From a checkpoint of a small transformer trained on Wikipedia: 18.9M parameters.
Each number is 500 + 50 x the weight over its row's rms, rounded and kept within 0 to 999. Layers, rows and columns count from 0. Numbers have three digits each. The size before them is the row's rms in percent of the matrix's.

# layer 3 MLP gate, 1024x384, rms 0.0285, rows 1019-1023, columns 0-95
103:581504495535602486493513486520532442503517529477515493398446481450595467413432520591505539452471441521409480572476598508603504567586507529444482590559484533481620665411488497605494460469487467486448507502447522497484563507513497528529498544515475511520389413489431529526438515548577475464
105:481495631528520548519486608528619517436594468500508490500490501447526517504611513420429478510522560485568478469507571450519516537500527482452435505464550401468519468414392527618453505566524524484375534499469471466526476560514561515499523526497483514410572516492592475502449492539570477512
094:498578520529554504479477542532503424432456492526532543593483543518545494565495445561496498447518434466499448499502446413544493509623481422538538538548420420538505527443525502486552471459493409440558488476540509497503498510504424506423554490489526493451536426578537448536530350548497536468
098:446452451568464480566571592562511468408433530496504581458522542405492521491530451478472536610542537519434487560518483492448467513513492533469331468419460531429472557510489543585572427630504489548466561414529534507474604438541484515554439475517547471549479430489454495410453501543562474523
100:491468531527469495528542544490398517510556555446526601541532538424526643468529482481500516511499519582481512498543425454497517469459506443525422533568573482466424473505481523550529500498525513433461487452530483433485522485473499538479519529573546593499494436527523583437421534430596582511
# layer 3 MLP up, 1024x384, rms 0.0271, rows 1019-1023, columns 0-95
103:494370435488476549519518466394523580472480474410559510418475532494437476551471495522558514515500500544516535543524515560553491567536561536519500532531445370507478511500501483473571539484477446500528512480429533566452540465355511395498482491484550486406689453523440516541490492453489500513
104:529539538453484548465459541584551527463408517483510441489506532522474507518517545473532526489495529403531517485488601475537454497571485375469584513498510365464491418547528506533474452593554428472483605576480407422457398509488568534478554543509573523463565489506544485452425461536548491443
097:540461516543501465460517466549434506564470456542599576527445475538561529583522483511493552481495445496516440473461475488608492485620487493424513505494529538560529572600581464394443418510513432458559507435540529531485490448491507588582582520477505536511512498450575584499533386515468566450
093:559471542567518500608564505484435535500496459395537488450533585510505450493517590553462542557445544432435542528587514483513522510446528532556446458476505445459448550512514535632523446591475568563474561480497567434597516417463533502490422526535509534520472485483426502476494526551543563551
100:427561570465539525487561524440466533614516600553537498518499426560558582497393538427532547543515478543454434440504553499536453464549452544453441435501452548433620477492485479539561508525521532507444523540476568495445547357456513492540531538472571523509516493463479465622494447552560574555
# layer 3 MLP down (transposed), 1024x384, rms 0.0231, rows 1019-1023, columns 0-95
101:548459349593481512558491470482516526473501511545487558526479537484482494490500416477487491488500431464412567508630489489488513517437459394513576548525535477461540492415530477602509529545490468448515478433471389380587490539464495495508549495574490465540499459496486518492503505504478450580
102:536496474467460538359510521563456444498414492494471551599446531494558452527460556548506479514443509438594482449555424472525501429629517457526457404443517452487418523519489491473446587432577524534509491524463508423474578490501464506380634544537511610552437407500487568607565560463489582494
093:518490436479414531477530457523467573452487470447489416455428543445538488530547549495548523505439463505491521462511553457541529524509501523525483538492584451440549502556483528524443526536562580498508553528519505403436471596452564487497486518520498597595506496428434469521454559484524448486
096:508344479492448468473496525558502521454557425554546564477551491447550557536510469375496511605495461464444511475605480630585509511543477470552501515476498420542557495508443489504519431501568463460527532493466523493478553498490500502559479512534449542598488442558514584447548532541463619400
098:449483475462519512574558522501470439527508546519528517528566452439435436386458609407406427571496435437497503457498408464447533466569583456485477564540474518458537478481494567566551539482533462401466512432484421436482462451505520530510522442550610522476554518531494451567471611446475602511